Weights of a small transformer language model: 651M tokens.
Each number is 128 + 32 x the weight over its row's rms, rounded and kept within 0 to 255. Layers, rows and columns count from 0. The size above them is the row's rms in percent of the matrix's.

# layer 2 attention query, 384x384, rms 0.1, rows 0-24, columns 256-319
size [103  97  99  90  89  90  95  93  97  98  97  92  93  95  99 100  99  98  91  99 104  88  97 103 100]
[[149 128 117 108 145 172 151 140 128 131 168 119 105 115 143 101  88 121 146  87 187  87 108 145 138 139  96 130  59 108  98 153 131 148  88  91 109 130 144  79 120 137  96 140 106 183  95 114 154 116 139  97 138 147 134  75 153  67 125 131 135 173 115 123]
 [149 145 129 124  73 112  98 143 119 136  80  97 123  94  90 141 206 177  93 156 166 159 194 165 135 181 142 143 111 161  78 126 174 147 140 187 117  31 122 186 134 120  95 187 133  96 137 161  73 172 108 129 133 164 133 159 138 141 170 123 132 138 136 210]
 [114 135 113  94 129 113 112 164 140 186 108 108 174  97 152 133 100 130  51 161 133 144  69 125  47 142  96 144 139 130 109 139  93 147 124  90 129 139 137 114 111 123 198 206 100 146 164 201 225 180 119 118 141  86 147 124 136 127 119 153  40 121 144 143]
 [129 162 147 214 145 138 128 109 160 132 159 172 127 109 153 122 170 165 150 115 118 100 161 140 158 123 143 191 156 155 101 133 150 147 161 135 105 123 134 149  79 134 154 123  88 160 119 152  81 159 111 155 170 131 105  76 113 117  91 160 180 154 121 126]
 [137 106  96 115 210 208 130 102 121 132 145 133 115  72 138 135  98 107 148 135 149 109 121  49 185  88 108 114  95 121 155 125 148  60 138 138 162 203 175  95 116  93 162  75 160  58 103 149 170 146 149  93  84 147 106 103 160 134 147 112 157 138 132 152]
 [114 178 129  75  60 175 100 147 104 114 130  66 136 147 152 131 108  80 160 127 145 133 166 131 151 113  89 102 135 104 100 125 101  11 117 140 145 161 148  85  50 123 126  98 131 193 118 101 134 113 157 151  60 128 102 104 101 115 153 151 165 168 121 119]
 [137  96 156 164 103 130 178 126 109  94 168 120 173 168 161 147 137  78 129 138 100  93 104 106 164 111 130 153 131 159 146 115 154 170  98 121 171  78 110  96 140 144 177 105  95 126 166  64  90 155 150 137 139 133 136 155 145  70 183 171 112 139 186 130]
 [111 102  97 175  97 198 163 117 209 120  92 162 147 136 132 151 118  37 175 142 113 129 125  94  89 141  99 127  92 136 169 157  89 128 141 124 151 141 143 103 114  72 128  80 132  83 112 174 120 125 117 103 103  82 147 116 118 124  92 149  84 127 143 122]
 [115 138 180  76  91 138 133 159 117 116 197 116 121  78 150 132 101 133 162 132 155 131 105 105 163 116 184  74 151 132 114  88 147 147  96 102 156 151 121  78 133  76 109 118  94 181 110 147 150 160 129 101  90  93 147 122  72 169  97 124 156 175 124 141]
 [142 160 126 126 182 134 139 134 128 135 120 107 170 116 135 153 141 118 141  96 127 157  88 133  79 119 127 167 156 101 158 170 148 109 125 137 112  85 101 187  85 218 166 142 149 133  94 223 128 189  97  54 138  50 149 139 113 130 150 154 103  94 185 103]
 [115 177 119 127  85 176 155 122 159 117 143  45  99 175 159 154 104 166 140  88 113 143 117 158 142 120 125 110 139  83 161 130 124  88  63 113 172  53 194 157 123 148 150  72 115  55 118  98  89  89 153 107 119  72 109 116 132  92  68 166 135 112 177 148]
 [108 147 125 103 177 135  89  93 162 154 137 161 115 124 111 125 126  81 171 184  96 131 113 150 194  42  95 144 119 114 138 120 114 131 138 133  85 131 109 129 149 154 172  78 146 205 113 153 180 148 105 130 125  92 151 120 127 157 123 162  78  91 119 112]
 [ 98 116 155 169 130 112 179 164  66 116 173  67 111 108 137 146 121 124  99 141 164 153  67 138 222 125 134 135 148 118  67 121 125 120 115 106 118 113 152 172  77 144 131 146 119 141 135  96 212 129 164 131 139 124 136 128 169 199 105 129 159 191 142 154]
 [131  91 123 157  35 142 136 157 150 116  69 135 127 137 127 161 100 158 163 139 140 118 146 152 118  77  82 123 157  96 130 110 105 144 136 120  82  97 141 213 137 120 132 155 103 162 164 124  45 133 114 151 129 109 149 164 138  71 137 132 113  99 143 144]
 [ 88 150 111 109 108 139 127  80 160 127  97  59 113 137 117 130 122  72 113 140  96 151 151 148  97  97 107 168 131 109 178 106 132 141 129 151 102 150 118 162  92 118 127 135 129 119 159 115  92 109 103 153 131  99 122 153 150 139  79 171 114 169 131 175]
 [125  80 100  77  95  97 179 126 148  77 142  59 192 172  80 106 146  98 154 170  83 171 125 181 155  80 128 135 120 123 122 101  89 148 205 103  84 159  95 141 148 176 171 124 102 115 133 128  90 122  95 137 127 124 101 149 201  78  58 123 133 128 112 108]
 [ 96 127 153 124 133 137 135  93 100 168 144 130 140 198 113 120 122 140 139 154 131 142 123  70 116 185 145 150  81 119 121  99 128  90 124  62 119  71 136 116 103  54 132 204 148 126 102 122 129 145  83 209 113 140 125 106 123 148  97 101 143 102 177  58]
 [126 123  92 107 147 115 134 134 122  94 184 122 141 148  75 139  88 161 119 147 148  69  64 113 213 137 103 149 126 111 167 170  72 151 167 114 155 155 123 138 163 158 181 115 121 112 137 100 117 103 124 137 148  94 117 146 143  94 107 148 122 129  98 113]
 [130 127  94 103 124  88  79 144 113 145 113 143 141 113 105 125 145 199 173  25 151 162 174 147 179 135 155 105 166 118 175 149 145 141 140  98 135 165 103 122 129 186 150 111  85 185 115 141 166 122  89 125 143 144  87 161 144  87  95  77 135  71  97 166]
 [175  94 122 123 164 153 129  84 129 152 181 114 159 163 168 158 131 108 152 123  86  54 140 127  87 146 136 123 140 166 114 123 170 156 155 130 183 128 138  67 110 117 185 102  99 137  85  85 204 178 147  81 107 107  66 130 106 149 139 110 163 122 117 125]
 [224 145 115 124 142 176 112 152 188 119 133 105 176  94 126 149 104 173 146 120 141 148 125 149  95 103 104 168 110 128  95 130  97 107  65 120 146 108 136 124 201 180 140 164 139 184 114 121 199 168  62 147 152 153 117 129 127  67  60 102 158  91 108 124]
 [137 159 166 113 100  83 155 135 129 105 140 179  98 124 169 166 183 112 124 164 213 132  33 109 115  86 135 162 132 140 139 105 175 208 100 121 191 122 122 127  95  88 125 150 117 100 148 104 116 125  89  30 133 157 137 111  98  69 102 137  71  87 146 165]
 [100 119 172 172  79  76 117 165 143 107 123 190 120 146 121 117  98 109 158 107  92  94 100 178 217 122 180  71 151 142  63  88 158 108 133 118 131  86 121  69  77 140 107 151 157 108 133 177 136 119 139 140  94 187 110 100 122 149 134 136 102 154 107  99]
 [126 161 145 157 166 101 128 129 151 108 110 127 156  88  73 113 153 152 138 167 110 149  83 143 131 142 177 121  84  67 125 149 117  80 106  74 112  82 127 106 105 125 124 123 141 147 145  93 112  97 159 116 205 132 143 104 135 184 142 157 154 163 146 105]
 [115 119  70 147 138 157 124 124 125 100 151 110 118 129 149 102 147 183 153 122 125 116 107 177 157 161 130 124 130 146 104 167 103 161 118 120 183 101 137 143  95 143 129 146 143 149 150 175 165  79 150 204 138 132 172 123 180 135 154  98 143  89 112 121]]
# layer 2 attention key, 384x384, rms 0.102, rows 0-23, columns 256-319
size [101  89  98  93  99 100  95  93 103  97  98  96  98 104  95 101 105  99  95 100  98  96  98  98]
[[ 89 126 122 137 200 143 177 109 117 147 149 169 126  99  90 140 108 157 130 176 104 170 138 147 107 110 153  72 148 125 126  88 112 128 175 120 159  89 107 103 139 138 112 152 189  86  93 152 116 113 218 114 100 125  46 150 119 146 102 163 117 182 196 131]
 [ 83 109 192 111 201  98 105 113  93 108 109 115 101 118  99 131  77 146 140 195  94 136 127 148  98  91 109 115 176  61 113 174 133 130 116 108 172  69 109 149 174 112 156  92 128 163 164 109 147 100 190 172 136 101  93 174 127 118 191 147 120 105 130  71]
 [126 122 121 118  99  95 164 124  97 108 167 154  90 163 177  87 120 102 145 155 126  99 159 119 103 159 114 159 111 129 157 127 138 120 104 143 115 121 147 161  47 155 177 167 163  49 133 122  85 181 166 104 127 117 104 113 131 107  96 122 164 196 111 124]
 [119  97  98 163 173  50 105 112 113  96 107 168 142 212 138  43 179 108 126  92 199 101 110  92  76  89 101 140  56  56 174 121 140  39 180  87 131 130 182 110 145 138  62 112 158 116 114  88 132 105  92 116 129  77  97 156 148 170 141 133 142 100 133  89]
 [166  87 137 129 114 172 139 133 162 125 117 155 137  95 107 149 126 154 114 142  97 102 147 154 126 144 130 134 119  32 157 122 114  94 191 106  89 104 105 144 117 141 140 171  98 102 149 135 119  87 118 113 118 130 134 145 129  94 114 103 138 163 167 168]
 [160  89 134 135 223  87  92  69  97  87 122 142 201 137  90  73 165 157  86  99 113 156  79 132 102 159 172  57 125 179 190 154 126  92 130  94  96 129 110 120 162 109  96 134 127 120  92 110 121  87  76  77 144 134 165 131 136 150  83 130 121 123 113  87]
 [111 105 124 151 168 144 185  90 139 128 107 143  78 127  41 106  37 145 150 129  91 141 124 147 177 143 149 107 118 178 145 132 112 123 139 134 203 132 107 104 108 165 141 129 122 146 148 134  56 132 140 126  57 102 104 119 110 185 111 147 161 118 115 168]
 [121 176 113  98  80 128 127 141 156 118 153 120 178 193 158 108 120  99  44 139 178 165 140 133 137 117 116 130 127 106 112 150 126 112 140 117 139  74 132 116 132  96 156 120 140  87  93 151 110 117 117  71 105 102 107 159 125 188 137 176  90 150 111  82]
 [193  49 119 164 137 112 182 137 129 138 111 133 176 161 118 157 188 145 139 179 119 132 145 115  95 171 152 148 147 159 141 180 144 131  76 131 165 110  79 123 142 136 120 180 142 145  99 105 122 136 150 157 155 144  84 158 120 106 141  87 188 130 127 135]
 [140 163 142 109  94 178 161 136  90 127 127 153  89 178 181 134 134 167 129 131  73 134 130 148 157  80  91 165 102  95 131 165 148 149 203 132 120 110 103 128 189 114  69 155 160 149 130 124 188 130  85 130 132 171  84 118  99 105  90 117 163 106 174  75]
 [101  97 126 182 124  85 117  53 121 133 102 130 149 132  93  63 147 165 138 139 145 133 140  99 180 116  96  92 153 176 144  86 149 184  82  85 107 180 149 161  92 104 119  99 139 144 123 170  89 170 114  90 118 179 121 115  79 186 166 106  91 137 126 122]
 [182 148 197  93 136  84 179 136 148 105 148 126  39 145  99 126 166 135 169 168 190  58 120  84 117 137 145 155  96 139 122 101 129 146 177 195  77 176 190  90 128 182 133 117 133 146 111 173  86 162  57 142 143 124 116 117 141 152 101 119 105 129 124 106]
 [139 139 163 186 110 110 113 135 192 147  67 197 141  96 120 158  80 127 104 135 122 120 131 159 123 119 111 138  69 133 139 110 116 127 153 136  96 179 170  98 148 157 162 159 170 139 142 190 110  96 116 130 135 144  90 127 109 139  65 131 146 124 121 150]
 [157 147 163 109 110 114 147 160 114 112 115 141  85 100 121 145 158 133 143 178 169 104 112 197 183  94 149  87 100 182 172 123 103 119 134 114 118 154 153 127 127 112 117 139 131 116 138 154  99 121 148 130 140 107 114 181 168 104 173  88  84  91 149 115]
 [131 118 134 117  94 151 147 145 134 148 124 136  69 184  62 140 133  82 127 150 130 147  76 124 165 137  83 102 104 144  94 128  90 134  76  69 137 139 126 162 141 121  94  67 131 153 136 126 181 156 134 147 174 142 122 117  70  68 127 121 166 174 164 141]
 [134 141 127  67  93  79 137 121 136 148 107 162 131 108 117 134 149 131 102 105 143 147 189 106 165 179 133 146 113 171 136 150  79 141  89 171 125 160  97  73 139 168 106  99 160 194  86 132 135 201  41 166 114 101 132 101 142 171  65  98 105 185  79 129]
 [196 110 123 165 161 130 116 123 158  99 141  75 136  95 176 123 172  99 117 161 123 175  97  79 126  94 103 147 145 125 100 115  77  83  92 152  98 137 115 128  75 137  98  92 169 146 159 111 146 201 134 126 131 111 156 115 111  88 186  82 158 112 119  98]
 [194 115 155 157 154 155 131  83 112 117 102 147 128 125 121 141 148  87 138 172 125 150 165 112 130 133 122 118  48  92 126  97 135 157 103 129  61 186 109 138 147 130 138 138 222  78  77 130  97 102 146 164 179 127 157 134  93  54 179 176 116 158 153 104]
 [131 122 132 169 105 145  81  82 131 125 142 100 111 150  91 138 135  91 128 121 119 136 125 205 146 173 195  97 133 162 120  65 125 106  84 102  56 128 130  92 155 114 114 173 124  80 110 129  75 190 111  61 101 106 156 139  99 152 169  94 108 152  36  44]
 [162 141  94 160  92 133 122 102 127 163 127 141 119 105 131 145  85 132 124 147 102 103 146 106 149 127 138 104  93  90 142 188 151 140 149 131 131 124 165 130 173 168  80 112  97 204 134 132  93 115 163 122 130 142 126 162 113  83 115 115  81 117 158  59]
 [167 155 128 130 113 153 115 158 116 118 133 137 127 128 184 166 106 153 127 134 114 155 121 146 138 126 128 145 115 167 110 110 185  99 121 148 114  85 175 140 112 125 168 161  86 154  87 114  39  77 159 146 123 115 114 175 152 118 134 129  77 107 122 149]
 [129 129 191 115 117 118 121 173 151 150 121 154  95 185 127 111 147 107  50 125  45 187 176  65 135  84 143 109 135 184 158 112 166 127  93  92 122  96 112 157 125 132 158  85 136 114 118 104 110 167 108 227 106 102 115 157 186 108  96 160 125 164 113 191]
 [115 123 120 121  67 152 143 120 129 111 137  74 175 184  85 158  55 145 128 101 106  62 124  88 124 116 101  79 177 131 101 148 136 130 147 165 124 136 169 125 118 159 141 144 173 125  84  81 130 158 150  84 123 146 116 138 167 127  93 118  91 114 130 109]
 [110  81 148 139 145 128  99 118 141  72 156 128 109 179  97 153  79 117 115 139 135 172  74 110 130 195  89 159 184  87 159 175 112 210 121 190 125 114 124  82  76 118 155 148 169 150 155 130 143 164 105 147 159 122 145 160 134 109  94 152 154 114 137 132]]